Weights of a small transformer language model: 10 layers, embeddings untied during training.
Each number is 500 + 50 x the weight over its row's rms, rounded and kept within 0 to 999. Layers, rows and columns count from 0. Numbers have three digits each. The size before them is the row's rms in percent of the matrix's.

# layer 2 attention value, 128x224, rms 0.0961, rows 0-124, columns 0-111
097:541590492479517475475531461565521516551450527549448471491490538505477474511511451506512528420510547570493515450490482432532531447336552448445525520440588527545455485543489437466510512536472486469369606572452574538504557452495502452507490427552491513462597422513548471498453514473434464490468480482490595466504515520565546538536492477473
101:497440587420442545459492531441463515437512552515413581470530574519477524487484507496588554465403543550511467414522451544441483462551488549539419589561489419589393529547486454496484493501456494507515561524487496500497450448555428435530560516438474498646565544530394513488539512571506484543540538426573520492489481514507514495591614505513
109:458381509433463500503420511443492575381451550458511464439524546553520477465417528498543525522396481504485491493441448553465523500493383558563450573523464576492458502499594521504515536525479450544495543519519428493567493405546520468485569500469544393535475481577587482416495538508467550509524474503481541503474512506535488468438479479535
101:432516524465504526482571508474472429510467384450471610549568383471547564511399522526411567608469482521495454476518531546473428510503537460502528532504524537425537444469507531477495520438517534577498499458461496460546507526513646472477490581466505478582488521406480511546554442625480455569527533536468419518533415515432484540467573515487
077:535580499478487530544501456536485507554482527456388602485480479434546499541372564496358520560548590532515479551426477475549503521452467519459515599500503526417563394529427537486475470478481557601596462541451447486616446532481517532560560553533509593533500577453399573523514425540501502519532550554534528469546508420563528550517567529522
096:481493436498584453537404498451519577452530522507603449355521481610495483488465513580477451492554493437514489489437498488503538505600407549509423386508436510391511378519520500507490450469493418507527525517505559509450441467518525495546470422568538513496466466617445509477463482509513579466565532528546392495496462550506509486564493488561
094:476569502521602516466546460497480401415444467543535402368504473488410468473485542535587555413537547499472567454457502441523462477394452562500523521527491467430434521455478475442481384469510509485521559505443538509532568557520514457567598514440450536460463571457504509422516523607571407521468565489467494528477499552527534513498504553529
099:480540463518580470470547543502539436612515430525481501480553426467463592498460544567477431392535519496496504517445540492534516490550498504478538510530469415330570457465552471464496424471524518473504507503463507514538522611495577542522526499501507550520541426412575574526528462592562441463517554527420378501486505489572433481505532480514
089:503473452525454587450485548464567458518509516510573361503521470565453431484507559534693391452507466500453529487489520572485553450519493530534497527495399530418606496447528520458460442451470504482611467514449457461417467576519557501443491514453495499467459549525523519558528542528511464499487516567449484540407533552493425443411529561527
096:466527506450566511468512465499491530479464507445520503437485455538487468510371577523537494526491432444424523480473496502522579517551420525561498476524508542387519439530641453484523459504508484537501547543539422505583444490515510523532567412470501523509456504550492526414506486483509457554539503485472524483466391603503538493556509459531
094:422525511507463584429694428473512406509469430538439507490548456490431416468514534523486525488463543568455542498434550540490473483506475522513552519507494567447515474501541455452496410514509539520515557496473517432528510559545569441454553380457451582487527514409518498475524536529498426608446536425491603513472474522446481556469597529470
101:490548441463429476461509470546525541562527507549485465467512551551473477490468543482621508363520545554453579477443451551481555447399550488503487606508521585558548517472452520438501392482485587498500484604470496470522487553515526524447516524439447534470547522390459487433536526452394492529503505458456518521464595493501390502484489531479
103:519529473528531463520574427509482492535437502511472414465536505438565521448555558520454448411479417561449536427453502522527489493459520473457632496493530541578504369474455599448504513552545503536547513529496468502557544542410505437503550572453497546365418494439538475533501518410434465481471519463386457515471556453559472462523482526520
109:474406488475453576539408567375500532466627519526508456513603525535504561514490556485517462575472512505462419634426482565433525458624485605549456541576410460454504510494432570547464474466468521499569487472459450398407456515535532515478531496475482406541502612491430536511549504526498520540527566525533412505482453501464470471494513557487
098:557409431467447509534332507512516683506481527528527432487517501543521486511402552487402495494413536495505440421460462520449555503572449506577474519509463581540513430543483464552499525600465482587474536528527377509464457436496434464502542537522550429542457527494411470448508467461500530465487442484578483493502509462521559463585515472515
100:500539424554556505450676489539522451596461436507491547489541444442518535512549524449471489415504497544474507526475519498511385523449479454464570579546590452431521464446541557489486475520511531538559543490474566522552573637505622523478548544481487595506525420444510575461490524538537501563514563465378458523422559502538455477409523449508
103:504475470468467513536402500483556612579578622541555502559458422532534379474473612485590479540432533471481556468525507546428589481614530540574457542524406604548561449480534481544477496474457522521491440444457487432377471462522408381458464526492509492513468524506379485517552537435456554489459454526580523523450534330478470383461492500484
096:517432461477501475497447470454470544415434569434465439446452518555481499504420568530464481480404505516497478447451494443525495511425394565573469549535479571433415449518569511411494431522535530539506462520542468558459518524528452453565524487469502492452467506585545457550517506448552505428535461570473520520510488524594520509484534468532
095:498344503484620526505412552441527505477532595502568435450446453506460524514461511491591491418429586539512449480550504522441560463518450525554470583527345479486456514547458485478496458511476465514481534489453500555521501466545494453526522528491538433625576511542516555586498540554514449468525552466573501501611499572497516400475497485483
090:483579448445500460445542532541544434470423611525519509470432475512473470519563395511501557524484527488497553557521462565514616479560503482465437516443498463551482480457561526537454606476465356544426557567564537506480464431549443441490475400530465594424490478496435492464479475441524462529524495528589599489514431512464573519527569504518
088:476493487458535551490564585464469523610498536523599389490508520533494510492465500537432506578520554465503517449479514601430519471427439554547552576487484509608548496502505533571475472463505555567507551549508423445459412519561526434506568413458500371515413514434431538553522479525524517564508543567503429495535325497469545494540477553522
087:477618508562648468491500517477532508470463531507362503418462500534477485514474521465608461394519546486460551465455490482518503515427491492509449548413458571485523473480554642447521450478496529481535479406473545583429483559498536466536483471538507644605495561580514458549500530579450392498503516532579573521509513627530564531397517520519
115:526545462562402507491627519449499353548497404519465575517587542428440592485531428467410580570502481551511490537483473544503408470498464556467525491601555370452526506471462516493498567432502559456469540402478547478512527562558531452497520466528497472640547486427534516558528503651509498532544536457444500509544481438421510531472527532475
099:497476481487476498563421457522516570529474565503539430584409395482634446518537636510502468550470468543471517544457540477513548557475515452515541490487414589420529395523531456463513429484527486530478410480510467556480439531483478507465454491550532576407468535592489478549506499434594505400465436571475498532479436458521547407455525487578
107:492373539484437527510503427476468567424494472490485499538471492478494474489303564557578506451393501489541389433438534557445399482541536516539515569534514549471469524533473418407514470571515445531511480446528555507571520460537490498529505553492520410555487480557479544350506475454553453544553493449443514503481441492495476499575576471484
095:544519507546493446567487517465484461553478425444532438600493497413531497506634535513404544574490494521531449554440477479563460530515475441472552489470485416464551533509450478524516565525501472448474477421523498573472515556466453528551488461532491554541470428588573520561503466553635520461470567612447430481550573480570499512454517480550
105:444405435460570531502393497433514613503543547493495505481522497543426566495402579526564446451448471488483471393446545525444418476510461589580475525575413529443454599484484444481497491514481491527527486525454564489550486506516429475506576517451497431533489562531520612508570528558562461557587512449497398511463580537546423432578515520511
090:483502509452537380477444510508550571497480517487523471461531544568447460497403515547637462340462461520491530442521518421471476442568490435555459579468411597460477557507454513545521518503483506524416532509436507506576558409498575471507516489471506446440559396402557543479479500550445497531571494565510555498507575478493393528438455486432
089:516538399485563477479613479573536518628471606553626526494449478504492512530465543476513496451622508526472537488524578508492515512493570448487548477450544490460415469461567590491470483456489465550495508547463486503479579514460528474439433578524517586394522550498419458559525524428445460484409468494507446538502560537465473465469462505508
085:541552486434500504464485550459509477456495423507446501439563520550450528483517445574529465441460598511476510438490475532505490488477469525551457451551513381602549470439509409558499493447437451506552609463463465449537471552476511436513601457485431470627480539420403499379492436524628467537432547603509406513488438574523588500541516511516
085:466551501521488508562516492504507538539518486452485548516470551485521463559353560486651568521510472514487511335440537537455433495438602548516520520483543526489432506481517535413523508475533506540481443481497573583496627491481549414497470568553507501511525573566456551577493559548430468487542485514490414516519576518496538466470490493506
094:512454444535401511511552480463560425542525508559471467560490392450461482465581485517481501549550518562498435541471533588492509477416534526532475457524469475526497463494383473378489471456502564535554450498443511447487479461451544503467457558493487536533530536397520498506524480585472502481465496525537535521511531393481484513494553553479
099:468497474479441548526450448554485544503519573538466502602415452547532381547466506459488484509484489477513506543532559500484532524571579478515477491418507595559541509516462475544503521522500442486478347515496417457450489414458476488452424543540501481379468537494383458509474514371408551482465444511515548507474495489449463520478494508443
097:529534503513545514509565530554501462538562512525523496458524470513503523483508504498471535559600525554542490629433490527506502504526516543501517566592500443407449441466389615510492440460536517513533457495483495470393483560514532485452453549516549448505506561463456565505514454497511537488528585575523425482489493375509474491437493518523
102:531511504447670514493564502504550439453474355524625406394526493458456485485428486557490501473556549448449539480502579511499452499394495479496557481476471527421594516469623531466497482473504485545546611495490527529561525594532524585526517483493463507464471424460543426422476499459458500524462536495401531530450506520408466531394449494488
091:559522508606498555489525562486438461377470477470403410469507610475538423488562491490473458526419492536520511536469479456534635521463489458502500505534534475544513491474446491489540413536529500439426528534502459489473500491499407559483451481484507399477489441499606492521504496542456525493394509576385477522513547586581458519468470496535
116:573571531494492482415613446536525454586568414555520532415545490448402564487537477542580554395549488539477520443512471478531475428416494508509552409537569506569502563506536527472496530489457531408548588506448481490617597564500543504467554488489458484592548555414517480491497488529470489529442497436524440582515574569557453482555411498506
091:513447454528480523534451527466470453429440525469493566551555564444443480480449518485442464479460456505506450532421499499543488503535491544448469442602545457452454505516421508456525494552530479494461457460477463479505576461470501513521520465520537414530431466446624570492486463532449392496523522530454499519498583500575492598513489473441
102:441448530464447537546500498456505482482564447505446606583539502465401557504368441534541474534489525506478428417449497524403371487443534548539490484523492503461557589534460431528486539475459549451532467387450568482525543432526592527453477546460513402548550633492487506616523542582413475537520494415496470513500588520464382491466513547424
107:489559488488517544504565510515494382560469500487545658558470509485405596466539429464543602549532496540474509522542537485470423502460531528417543509563543339404506561497475459504491522499487552371466463529481546515464551481531416524426460582504498553511543625518466523435523414595439523466480523442435561487507487431421497524500436505520
104:394413443506515530473467613477509478473515562527538527471524504513495512474504500497395459535485528525459475503489560572460626487541408588521493499526491507518517449427547538498457415451450495616492544584463491450510474505505531506516481396482480433519399475447597567615547527504493480562608535481461365514506440524473527509538507569479
106:479346400534483493534412543459483539442585501479510489482534503540495490500453520552439416584470471463506379574434516556438494495620421577516402424574409477432551449517467469479482513495496464522541474524488452450494493451470463486517535499473517382539437482525536565472522470507526540487563492496454404494485502428433495484532484502510
126:539512502533517458498431420494549577536605422512511555523523476570479412477446553615540497498496514548472503501544494499456390492597539507500506467558430635443460538509403525525480483508497507459514431385451524471462515501507530436465495483464475468461487514521479494474527527528464475488464489503585517529495514448462408552479523489455
100:493465494499601512551480534468521451547508512480561509482545435497452569476504479536341471592521490490503421493513553519470422512542440523535521423564430407376512490499571483554491567475508450544535576489460394522497546511481544520570570513525522443518497447485485605587518482531621476526574539445490439492534549510430570496551461506543
105:500426533428437513519462485484502555474506388510486535539529532482537496503482480496432526487440468535505420534516530553454355448491530521524513529568569609502356535538441481530482532536492460530485441478466526468495480426554502408466495579489511406505528503479477508392534502477445479526512494445517584522474564479436433506487520466430
096:504393441516476554546442503494463503581453449486523587610534447414533589494484564508471465531471431521509459484472541520455412560557596470455583452529513517394593585520473466504522509465484564494506409401502569511522473497524556537443430582430541500532459563473543599560565501609562449484463476464480465561473602498441435475480438505464
099:512590494523372512543501597485517383482538492505450514488577539442497518485519444474473504624525519562494515576477458543573505502545475611475478446540507364469532608462417506504502458405487453467466512427488477442451494631500474486533488455514511407571460553469517550509527460634549476528486605509607487456515525406507553542510474584525
078:446538530580553504529443513539447515498445598515484449441438524488417494519561546521628475406588438529487529483552557461494564514483546530471508434476480439419465506508510426452485451526516352440458478613548587529489506430482473542501465525512504505465527508543551524518507465515614534407571497500471416513458438509522504429432426493535
090:437472493440605528431426484509512454476444589477541479436527454473431537519405580500497464526533480499461464561500535506451578472503436505495534549467442516420485407496546626433444421513474503585590500600550444513530486529486506503540518478503488548533470557466470528587501475483548438504483536488445472512517482613462531531542506494503
081:488374537437480529550483514484452560473502563472557486539473561599553534497531510483523450527426458498524570486410514511423530488515471582513455592520499476520484439541514519565538546530465572479475476534469488462479503351505434439476519496458552533496516522512498531424506531545453577505598455535475461449445546409490516447516533529481
087:477487491446573505527419485524515606412517601484565454527446474644563389498474563495578473450494537483461531557577472506471509497472575473512484546390448589637462554536551529531496478466489462515507399522420471490407424465489453589519524522474446551444551553524486477510521522396427558472487483545515530489465453536504382476442463490455
114:542624521556557474493631440549534453646531456570515493459526540438484541490599446493481548382530482561505563493501478466528438507390562504464526463463587432475451555498539536459502539498516501477506567564441570515563611562449537461494516492536492632527576498483530459478479497530533511505457465448553538518492614558500556473523509490527
105:485597512509501549488657484504535430540409510520412625546480520470458489513490433439557588476531501527469534471513540516461462489458571498456543554495628433550455497494535530480464486470481481493477514459494548516520439507571584466467435478475486625550540579426431509481499507577460498580492481402449589517478470556445497515462573509443
105:548536575468443457501461509479493546424630535477523556396545590522532467480482405500561530525471454441520468519518450588467546482594529485509400439506478473595437433515482653529531613467497475482512523530478376414432517431490530487511503459507513427603530436509477485510497510444400540544535472538564437464520567512515446500474456550476
091:464559494489448566532502527493483474458471571490364574578519634456525488515624384388456567504429564509526559570463499516523551524516527433455426579453566491579375510527482460609517535501502532454418537499487540498498432496517511520515509417502504561501533464467534445465492541530470421574411501491508575418482518525558546539472576521439
107:467605449569494445511637468494476426516404437426428518564528576481433578531511440418494400374605493443511510552489504445529447542437497473407460496451615415556524541522455558511540581515547542428524499480532410523548528475477520606566463510528536545435494426422577478504470443483445508511576490542375548468472493539530480598466508433511
091:452522465443531548510520585466519429481545509473450499498577560501443487507369378432554557544445509497475497401498512587449513476583438510518508541521436467577583487458505613560505481413497477518475513395545521540456507584578602479512495421474465441574525512500510617555547501616495384592590559539592563461488492533409473501438480542473
087:529425523502433508566466571470463482558550465498456482606546533482585500508496488495356529566427496540539425510619472503508451501529531508496537503533522381521439441470381459528513543501537550524506490538495460525500515472473471475518488515521511367536582554499539540673495490520577473477543558548542429481543557475484513489490517504472
088:547536548488551476518518469465519520454546477479482526434522586486469547495523370469516528487490605478533482507594381551498497463498495461520403457516483500550450516514409571504526565497500501452528605459511480512391518474543482501524490449516512471662603431468554457514463521508473514507542459424581588498528454570474481508515520517498
104:524566472517494468458619416517541473546474337553454593434574498444440569491500476518503477392518507501488518468463524438473416495465529498468498475504581500475521551518497532488504549531509441450480520483468538502615564532516601531496539490495469535574520493428487466363497492544499405506529491424522541497488517555512453586469495497455
102:521344480431421479539360505472490555443548508488550439520510496499561473473408664504474421546418423515451493446420457505463558482635467521548539538561443568431591471530499483540530471502486489538553493526566395459501459489500412537491567526450502448511423519582463508485514518427516504478488500487477466503488537478526524437577482499538
103:463413426451493547468526521489495430486405450511417473487469455500446487502444464524559582464408519513483462381472546583429410481499503520523545565544512513484493546477586432478495507485499442520512531411501465560601495422580546424489509599478498494560525546457489590521549534589563375511563553461538590536523553570463514488506562460471
091:492526427566544510505435550436530474561491405545487458521520496430561519546579542539390513484516519493514494575454478486519414522527417479501467502459550503377465441516419494426509557495566517551572449463521506474433463573486512459545502579547530573469421430447508550574534525530563459424582553461517352511506551445536512502497616510519
085:490455470498508551523503534493455481458431443550346550562470580506453490540439381532570491451442539416552413428507530518466414476572541459471511566534505320571512554496459495556497479522530465488495487410488570516494469370541468471482466435479473467532502548452383558514496415597513399538549552500510554483489550581542545538524613506430
092:415441519502459450564471558521500454430549538539442474503513544517524430497413447517514494477509562485590508443445496491432568567555482522535458491511519427532610491548410436479499478537549535532444504490467624484546491459518533494519482377532515511437490371490533582494395472533570477570541591638554536425520476500558579576533467553524
093:430526527446459434506485573429502470441567449466517499448587456496400432458428537478442451557504498412479476470439534484495530497609444527572529520443373552393563371463551576518474484481524631529502492554514514513507483510480416492527527624504476491600414499503501623595594510532495457480595553644544524508508410473475478496466479525492
101:397558542478504408507530424504484463493509459475451452402583543557390448514422561491524459426508486533535457504458473484491481454504529493462493552488499473392507426504424616440554505515561508493479429460521636507474577480530609588502481584524459432512425455479526638440476452521558445478568495566491595474502522607497367572451474503461
095:525422487557591518476474519526516587520510438465379404480516453517412564561570507543549574526464481487491462481511482506510444497449514484522512584537443428439498550511433455459531544488546444503503507515507455560512557446567596647510500672516488459494395510473529445426517475504666482497551501415487474541463500494545489470510469476513
100:469453459476451371490499554508489532549521549460431582547440497583551523556413490503492551508453516440488470390504450564502425500499462513506383612553473457551423534506528510545466586483489462571431466442519482568371518458535645531444450541549563506465507483498503525552581562492473513512651463394511496503436550467525478472442497475503
100:389461529462354581503515436439500527434488509519512513502506595537414444463391465421516486480501491487493515578481507481486524442512503570494478504421564540496486497495489478429523445481433533453533524511580422434599452510478381433482524421440450494626545521538460492544464485448401401570403492539501475484552387557441468496549574518492
097:479513487460564557532562492493487479479459556522528530500424466483448457532516470526573439438472503524513492595499507645491499488357451596550484478509499470416439539474506502467549522494479485436581521502422455489496533487425495432531538481448469488622455622485507606495572427522556461553491540485505442509523558438537468502587517470523
094:542523500474485565500568392536517463561500524523496521509502480492407440529542464488519526470482486575475466518470535486503385476423537480466516517504659540462474586524519511410494482512530536411497439464387472497416546483456586546535474503562442530641456473449569537517529523519486437540550467365549510540468504525493421542590516532450
114:450454490546547537478406491450503500498473539477566501501539473525475449474534543464428506443468477517517497523454559565529461527426460507442540483447522428415481439429528430497548532485513560414542545494527457450537516554449505445484565476489557477668473538499494602524532443547559442491491509510492389524499532463483627503576524500489
103:562597482494545513504567487508509470517485390499538570494462460429598525538514468457523504511523430505503529530576505425545514543488540533442548497407555486551474489495528544517561498503500567497558556561476529465614488493526387512480533507498566593507600586575374396403383488565472498419400511521403521475483507462506614464460514442515
100:413408564319437537510567463451477383433530544510498487474584468468458600478418519509535479446521534474528472476504472592445601390520490505536486565563444482445521480537483534465477412492479494546459507430512548474526430457507580468509482451456479448493582487440557584592513532483450468497546459534523501479489498543475384478521487508527
105:555579500570571375478477424533501466516584495559440470517493502489477521498517427526454524406553536518549502553459449430525465481553499496440475542533584409506507536572426484579536523537530421446454451467507566552389465470491598591493477447561517479433555434486448475396318469500460509502518479527510517454497545491530476546525463470506
088:421501538512437517489482503476516523476496527422427555464541532468360342467422422400481465457412469485496492470494508480494492503550515520509460593503527515603439442436495567561515513486479613480517440462536506518453428487540478517566514556525458495654430425490474552610492521483404446561539460590544647491520468573516511539571578542437
085:474517529361409534527519500474490512435547621527423378534543520561533427441442486511389496484441539502527490497440424607453538489482447488603428449480495479456524456490500484551518500528512535432469454462510428497385457462500538439485558507549545482550510436424485475511490528435440488510538429491500565478520491471535510474472540481511
104:413407539482559499479432463503488674550565390558476472471459541590518459518548561447570492428512428429521460574568553467462501486434556540487502542456519537473542476578527394485583518490510445462476538480522627439597443521607508519465518539470536457545513596538452474538449520543528575449531417525493541487517479546472641394521506442472
092:418495507402587617507488435461475492492491463527496496563476423589443485511590528458543467513445471518483484619498524565478506499443497561564499452400418523350496510508573548413499511532496455426531485465489407524415502446513510420503491494507512422648479577541572536480498459513559495465564448502583507531481509575410508462487489461553
082:479503567425495511443541405528478322500542500446542518482519461539472507469561507543583464386560435481458489483549500661539456488417457514526506496527446500504420531458509519485480471460543463509522563468549512507455528584465584441519507434508510443519557469565529542364491530490533507453442452484566449510470518537392482499541457494548
102:496429523366545497537518552585460563492483517540567334485415494592522463508493520550528441529442553435463477530561487633501544497337430557547505493502394522512529479470514475507468476502495436513551544616460414506579517504555408453520500504476475453518479623539511475527623499409541579494497538505500502519495481511488539459529488491543
100:458500563513454497580558560491478399440468490499425536559562562482502528514529415501430467523523589421566473497479457561464533473565538480484498479537547398546538448507448487605463514509572409460444519427541636517493500504571550462509478399550592450437532488461419514542504449568466500613524525558520499434502439507464562528442512503521
092:525425499537517549502487481494516514469508505507516420483537534473391546512492523506502475367503504461531467564500504552516515498482467580504517470619520426396538442491461427422553517515489479459505574450482526477588592534555477511478538480493523427623542471486551589443477490549586465409505540573527411490509477481517586466629476471493
121:525403484379514541535422543538490663486511520543522400506442455643532570525487552550536509521435527469504503474517502615481544490474443524623437512526295558476476527520472443538456563509430371571480511548498459516511492468559526517461481545492506422395473568524505460463519561386534590430534488489485476503462525441530509379461475484518
088:512506511541622541502351433434518544457492500522481448518480465579502495525562560419413482484480509559493502650458535503507488558374476496496500450479530483403428469476476430537589565505514595477556505474470501435531500541512479464448555536468516535609485544492414545487507427504622506455472551549442526544510528531479595515507566466489
097:524464550443525528493429546457486444543512464499573463476530517512462502515471521489488448515445500503481456481552471510465525403485475568495513486439411499447498451471521587452571522455500532444551528425473444459527542565525426484492541462494520427651478540572480581669555514606488392508520533605538514470565524457463568475538492467505
102:495455503454481540484575401459506415566499432547520503478535573489409483543458495501567460401457496497512448538527512561475379452441521550435547511547611415473470542514536500438500531515548468482468560413531476505577511547522532451495486387497530492593549490499527532507550437495561403562521464416557415513514519672432487524637488457484
106:497468488517601532455448522477545563506551466559538463469483397588412477526542527535521479547492445491476469589578514559507510494477541589529454423459370536453433480487486552489468602448466463394556465481474471434429507519531509501437476540528473397550390588584470513553518536534436534507540491544491482533496506522440523438513480496466
107:406525482537563504496600531456503390514500475543511561451582509501319530527540471536530458429628479536496471535493535571477485447544564565485482484562578399453519541487519542485442434453441425433483521498449545462461540529435574524543517397509444505575466562458396516511531451491526473613560589498534382477523438522456441513491449540496
098:560453472469589560456333470555530572494532560560438420548421474519607459519530573493559569496430533532463507552536499485504526510467495452591503516577375556461527558530494346500521485540543386572490479516479475516518505512602450508520487567465539511405542493500505479437553572507565547414474511412457591521479576464525533491495542483489
106:601459472493517537463533451559499539551441545450537507531440464480510508544617526521520488416506491532469508557550528487541431521441493414498573476486527595478447650492612488460520456545504449456532460534462417506445461561466432422483451558450478504558490592558493482489568468415471521544413420347507490582463547585438482492535521481508
104:440551534614429462553548451473508437470491486469485524497563579462480538468411449446460518456563541521526489428412515459481480470529555405462538563418671482529575473492471566421511398513503587491434469462559594545517456472492606582553494513529468564528575464413486570562407456511469429550546498512537583494549464477527383594450543502503
094:555474504529625561548550496519483459489461468533482349466480535452395526513570465521563514420443555474531443518463505593442464436484549540466580513500545467426591485501504507413453487544550390422494498522497568508473539471608424486520476470506509388515504559489490603503508461526537508508583504520529487523518539514468417479543542480472
093:616470459592523332454492473495536518544569445506560522491480430470563543465523494548440406439513497480513509483547469455625414518506438490447521464449460498565487478471474508557539554483415460446525535502538494532494476511441519509405501494533524489542477494519471460508399545451521509462456459411559506497480558404478512421490452474503
120:377553569432434557537559498520475445449501547474517587460493549469533422494408463431542462530550542402509513496490513456420562509554529499447467504396489509544510458494495564468460411506487575518508468527518567438510419436517470485538481525486512539448486455527467483537461493465364505647512484594522578429535415582485512548480532569491
095:431494495542456606516349511469526644605457563486424469572476554533604458491539531454427545541495460586523518551469524331470509606469501477415440533402610540405475489519496544453509507512516557486519478485505454517436474443468396519494499505490489533468437428481539492472449511503569428487402464491488467517555462426527602531571531513472
108:551448515508435443506585494550482516585466532495412595559459456426474542513483515537523559541520560474515454376487452544493489504500497461526499578609553514476546568550499418518468480531498455522450486465551511574460499502496604512528463505540476470489464498436465551482539501461578478474526462362578444502504503482532451474521488431527
107:625511457511497376468451476581536488562494521441482503556417498446650540487524491567418548463458474516493539485486478466549456520549492403480564442490527604546512578537530564541544572501514423491489425478499421587398488526425534464476479517550539472488571481548554453441429562497461486444411429467539570543470584418572529484461488494512
097:581480452537548460436385553499553622517519482490556419494493438560489488496657551446426532476452521536487541573489530415620453595475491464489499498418477541460540486490563498503558567510540563463480504549464411505463484544525480494461529557457503530489463525523522491519491523535471546400478505487459588574486544518488555496495548490484
090:471546508567535606525573483492542461566446561543353583560530509466505467512563504487465539450442495551541475518468515509481453533430573455455484517574634418425474447455514407527461529502512481508470501423461622473441519489532603477467514542472527592557476512372497459497505436560575456523534541495467499498495529514502509542484586485452
096:571553477616443520512533432534483480469487558489484679578496552463534428474495456515443559512566459502553516499508464445529510486607529453438521454557532617582387444516439485548510484520498561461510466427497547483451540512468501485489494471490478539497510548516396483489391496501369496519458448476479569514487499495546451527452530502478
108:435484517441516527445505440568509586497491475555490428439478546564561336485599580490505482510514503583445518600536541441525538521447480493492492492382504637451483479527524545478500538484549485492519460525547498458534453491518513458483508544481419517366388469481472454468523524408521471496451491523490581528504490580432522511482481509471
105:527557480559528501441499431558519493510504475521479491498516471478476404489605555513449546473497455661486566585421524370541422612437490398446565484491566546506508458518522410480535503500563550530465495499403512511449554524447480512512522496524472580453503455530619424432414507525570441468406497460453556553453509517538501576491485529481
102:500400457422468471547397590464476615550497588503532487540473500624567572494510535574499489562484472505496478486496468679489501520514469546545511458606420483512482513471524493545440533498429409497497480521468425514396529538476466429428485451519509414511481565566528558524574560446532595474546498492534419533465530442509555399516459495526
103:444442546419482356535527484501482447417611480566523638436569462551318509466349464496509419415521545418508478484425480536525498442508455588566414502558460448512431429469444531550491539494460427506485498504541499486529407470576548513487512481530512516457469479484371544498472496408470515531586484471563430496503448549451424511541454519482
114:578602460573498632492617492486540404538460420478474505490504486439519546505541416515475537518547509492484509528504539445538465454492484401466526503594574422461552580536468452490509494505511457470479571501486453555465479543555511528469492518473484530456564432421419419471488414555476494559499512369476443519465481447493415503465550487539
127:544516529489479511484519427481502495615482453479523543597486456433526450526506592519493426477459400551483459512545552516488367515440554528498605486513572570388474429446583527428538534488523512514522458439488507447503540582393434409508514538528507513628470559561488491519528499553564442435383466454467483544523548491454523468503524466502
104:366605539496476552539428546485470546508515528498479559587527585561565412500424460368432529594493572521494542600484466435497519549584506574499404488465532496475416416464438515591498532492504640545515458514532509454501427406528476521504527603522520545405518431486477460558458463524427560511518543611484547447532431527527568525446546538487
100:620436486524459437444506481496517526511490532444508474492524445462461525513537554454472472446442485510476500491461535396577469540432438431548518513495509565500503495493581484520581530526519572523461534562477402505502488584494421500471533542479535486534516514513514495498503475516569424474453469509458525545474582466544554502503563464488
106:490469530374397468499557406481488445491527435469489504439552532500402473491351568448567445457447518454468492468455512452478444453492477497546528519506561584497503506514577519443516456534529501561509505494500468515580539528553483460584499545490473531639498432513579547532539510422531414538502454464561576493483533621452397512513511493480
114:422499532298473475499456560524477591512502618478538417486457479627528432538471524468514470540479560489481516525503490561479610517476492539568437490490330562525425522488538541592468488493462457543458482576474481499446456469508428482496480531512485493436437511569496511523576550355534608572512454541525518496493446531519606425509476532489
094:421470498476545555534415552501531580511501485558559383544530490509536448463439562549523524543528494481493527497495468487449593452545528563494523535475355574452534475510419470512491443453442508500574489516463527481577543487512500506486516586436480506373474505445564503456413511441560518500442574605477502473545432399486616453487476576531
104:529422507536615457423482480573514539519519442524398344365501502584391505507560531453556477466456484519503518514474485436508545497443469503514500545500546475492585491508469497449603467526552521505464530552459503514587521448586544568551528529488486500470496410442584475403550497525606485526518531560475541496516556605584440486451442519476
098:630441425577674427526435578494504501465514477463541483476423428514602570522534457611487525512488502438571497442509481599526482531464487527499523447570420494535548531464450496521538612494558440479573478511493505538415536528476534551479484512540513457535452577594540491531525532516541556437612556499500451500493583470564602500520463522534
086:513599485549546329489599575538528409556412535455630442433507551444558454498490483529455480456459512573502521450472547441504446487476450461513554502459627541535551493474611595474455459514510604537500525540527478526514540553396559521578507433504471470543451380500587561550522486518504429520475537535485465510517481391487480584496445500488
104:320435546390474524523494498389487428451520589485480532494590541587415435444382549455506445500426545517520476467362504574454517479498461508595507471542459487413528403416521512505493471483497548550531525428543543471478446485498517437520525482513535482607420446457556570519539503479558475569518474584547537505494484658455513512571521548487
104:441463524485488628515473482373481439491444546451611628545503449529500540506483561516502387536437399452468472472519565582447451449465499490554513463527402478449555484456563509450506480535467434479562545531533485456487502501487476376481516395456520468559410544504520553553624453497528461507549528474468451524513467417358512449544529505502
096:453472474439540496521485622554493449393507608550533476457513446556474465472495490507444419482545613500500498538508461552503543534529400564535467519558356482482478400492425467523416513479473440512418525479519637524481420472530515539489475557524513430319508453563485510487460515536467586530536490553575550485497453491479580496524465551559
099:681453491588581427478467518492530461510510434449552483434481502406512544496536476525487497434416496435500492471517459593538488479429477524422567488554463533549582507506507489554539584503519480461566570506492423564456581593537456553512517500538542456614532527513578516529518538556535486508499472450517559534491613494509471486556517471514
099:575548514498562397559410574481476538481504478489518372456459506528453563503557427544460493453594494426496502531582419512576492500451422538479508417458428477517489588474433518573512522474493465412580489545511424552469516528446465542492527520552513398591455526543494532474455499430508529432462525546556420471514504481559585495525449498541
103:433366537432462536511464584465460587471512550570520537545449484549478522490455525534528508525471508429500460502558496697499551444490457580615438500486357502542429497485468421549449544473420465511498514489485474486540467519496489474461486443479514410501567597524377556595517522460489594520528518518554434488476462493520544382524492479531
101:524640464526476506538547501484512421509449562524476645548556554438451471528519488489424485492559494523496502460461463379488498501609546501425545451566575510545516453479522473577460498442511501494467442552537665437406497494465478416511492459542496593517440475476461489463440415557495489581512485572488510472507484486502496574427524534490
116:679423443622483504493444514549542535528520455547482456526435508501463586533530428606488508513524437466538478457563485511490492483634529482493464520605448452489561573559403436538504553497464369437486494469449478562475567495570529575418437472514488410437490449482459482501480559537501490416554517442482440460492517360576425511505510472456
107:381468540367542542444526498487496514408497476448526502455543449531414480448509635490532489520486495581438510502500534525480471476471456522528503595501459532423449477472518524400473517518546561576477531477474461519547485507507576530511534545447445404502468503533512553569613555449399510480562485521518513558483461609453412487514463500479